python train.py --norm_eps=1e-05 --attn_scale=0.125 --bias="all" --init_std_down=0.00261 --lr_mult_qkv=0.7 --lr_head=0.0066 --max_grad_norm=2.0
Each number is 50 + 15 x the weight over its row's rms, rounded and kept within 0 to 99. Layers, rows and columns count from 0. The size before them is the row's rms in percent of the matrix's.

# layer 5 MLP down, 768x3072, rms 0.0234, rows 635-649, columns 1824-1919
106:39 47 53 33 51 46 30 23 57 81 57 53 73 54 42 72 34 60 24 74 20 31 32 50 19 39 63 43 58 68 47 61 60 60 52 59 69 75 88 54 66 45 64 40 53 45 56 27 50 51 56 44 58 54 69 55 59 58 32 74 47 30 40 36 82 49 84 61 80 52 68 40 47 19 41 43 45 60 31 19 57 62 63 46 42 55 53 30 66 51 50 41 37 45 65 64
099:45 60 55 49 83 59 27 47 45 50 59 47 46 19 41 58 46 25 51 46 53 52 49 46 73 41 47 46 53 53 57 49 68 57 41 60 38 53 66 65 40 48 58 44 61 81 56 36 45 48 50 53 57 79 30 36 65 37 49 48 33 34 54 41 57 34 36 36 57 77 64 54 27 52 47 59 51 75 78 48 41 46 44 25 56 33 25 59 37 37 60 61 70 63 77 46
091:52 51 69 60 40 36 48 53 44 61 58 74 62 65 69 48 50 51 65 67 53 50 26 48 54 49 39 72 56 44 46 56 44 38 78 31 68 43 66 49 64 64 57 50 50 58 78 40 25 59 26 51 64 51 70 47 72 39 43 74 72 45 44 85 44 93 68 59 52 44 50 63 74 71 61 60 48 67 61 78 63 27 59 44 26 48 46 57 47 58 55 42 41 51 38 67
100:38 44 45 31 56 54 48 56 58 45 54 37 37 39 39 37 41 45 67 58 55 25 24 50 50 58 37 43 53 55 46 21 15 64 46 32 17 25 51 71 50 62 56 56 40 41 32 46 63 55 42 72 58 67 57 64 54 46 17 41 36 21 71 44 55 39 48 51 57 48 69 48 69 33 27 65 57 67 39 54 46 45 59 46 47 23 29 49 51 26 67 34 73 65 57 51
103:68 53 11 37 40 75 40 28 64 44 53 43 62 18 52 37 59 50 53 38 53 48 59 53 44 49 57 48 30 41 37 62 86 37 67 61 57 65 47 41 73 65 43 16 57 35 53 47 63 57 76 77 42 74 36 61 45 39 35 38 53 63 54 40 20 51 74 56 35 55 36 42 46 45 48 54 79 59 20 58 84 63 71 71 78 65 54 55 49 57 45 67 59 41 42 59
107:65 63 61 36 57 46 56 37 58 51 40 58 53 43 42 68 60 41 24 51 47 63 51 54 42 34 62 40 58 56 39 58 58 28 61 35 47 63 77 49 54 52 52 49 34 84 33 53 54 25 66 41 43 35 27 34 27 86 50 51 36 46 37 67 65 38 94 52 18 60 37 72 46 50 36 26 67 55 73 57 38 65 57 60 54 48 50 30 49 82 53 51 52 58 67 41
102:55 29 40 43 43 49 84 55 36 47 58 51 45 47 36 35 67 51 42 41 37 66 46 63 59 38 85 45 57 30 51 51 43 65 70 29 47 28 48 35 30 28 22 64 64 25 65 32 52 50 58 51 60 55 44 47 65 78 31 54 61 23 51 36 46 50 57 16 33 54 24 57 60 65 41 51 35 49 59 37 55 35 39 35 54 58 44 54 40 60 52 50 73 46 45 34
100:59 49 73 30 54 23 49 49 38 45 55 43 52 60 40 11 44 71 38 36 48 84 27 45 37 62 51 50 58 63 71 54 41 16 44 60 53 32 44 48 58 45 48 73 37 62 57 52 40 63 67 74 39 59 50 60 21 41 62 53 29 56 40 58 56 51 51 53 64 49 53 51 43 56 26 51 51 53 52 39 42 59 57 23 44 56 81 59 64 53 31 58 12 44 67 42
100:60 23 50 54 65 56 61 50 60 52 28 55 56 48 45 72 56 39 53 41 58 38 53 54 45 17 40 66 49 43 66 30 71 39 57 46 30 68 25 61 28 51 43 47 66 66 52 89 38 47 35 16 35 41 62 29 46 62 26 35 72 37 41 51 58 63 39 35 49 48 26 49 47 33 39 49 72 51 42 69 75 50 38 40 57 37 43 50 68 82 41 28 64 60 17 61
094:43 43 59 72 47 41 55 37 66 44 58 67 46 78 53 57 61 41 88 53 60 95 32 44 41 35 65 42 44 58 52 36 70 50 35 66 47 38 62 31 65 85 48 57 73 40 51 24 65 33 61 31 33 46 70 55 50 43 53 46 67 58 75 64 62 53 65 45 25 36 39 71 56 44 58 77 53 53 54 26 80 33 56 60 59 35 40 37 49 52 57 53 54 40 25 74
101:53 62 35 42 30 64 36 60 47 40 58 48 29 51 48 60 45 66 58 35 60 28 25 37 31 75 34 74 51 50 64 58 72 51 60 63 58 35 64 37 38 56 36 69 37 81 30 55 65 62 46 70 55 58 54 40 48 55 52 44 37 29 38 37 49 37 45 58 56 50 31 55 43 42 60 56 57 41 55 54 56 46 58 46 59 50 40 78 54 71 47 43 38 60 56 32
103:49 67 39 63 65 79 32 60 40 63 43 69 62 72 29 62 50 51 48 61 63 27 62 57 57 31 53 15 45 62 36 68 59 35 62 45 45 76 33 68 45 54 65 52 50 51 62 45 87 49 60 80 50 39 56 77 57 46 31 57 66 43 53 32 39 37 70 28 58 74 73 53 49 40 34 24 37 63 71 60 37 44 48 44 53 56 56 41 45 71 70 37 51 66 49 66
101:61 47 36 52 49 48 27 47 52 48 50 66 38 36 47 41 32 55 42 75 40 41 51 22 58 73 77 51 71 51 51 53 44 50 43 38 32 30 59 51 38 45 67 57 35 39 39 36 78 49 42 63 28 66 75 34 49 51 44 46 39 53 34 38 39 56 10 45 47 28 58 38 27 47 59 60 53 37 39 37 50 44 30 61 43 44 33 42 50 53 46 53 55 58 50 40
100:20 23 63 42 49 24 58 66 52 33 81 52 39 39 36 39 40 63 30 52 35 46 42 53 53 51 33 44 43 45 53 26 66 46 52 40 39 36 28 29 23 56 48 59 43 12 49 25 49 38 49 47 46 64 60 44 50 48 62 76 69 76 71 38 20 73 33 40 64 63 66 77 68 25 39 55 71 47 55 51 40 50 59 71 58 58 54 42 52 22 36 53 41 33 41 39
102:50 41 79 75 57 54 79 37 56 31 63 40 55 44 53 37 61 36 62 60 61 48 47 62 47 68 49 60 43 58 29 42 65 40 60 67 73 54 84 32 51 37 48 58 38 47 51 53 12 48 53 80 54 49 00 70 69 42 30 39 35 60 56 40 67 50 66 45 29 56 41 64 88 67 22 56 76 58 49 47 43 68 54 35 29 43 85 75 75 36 54 33 15 17 27 71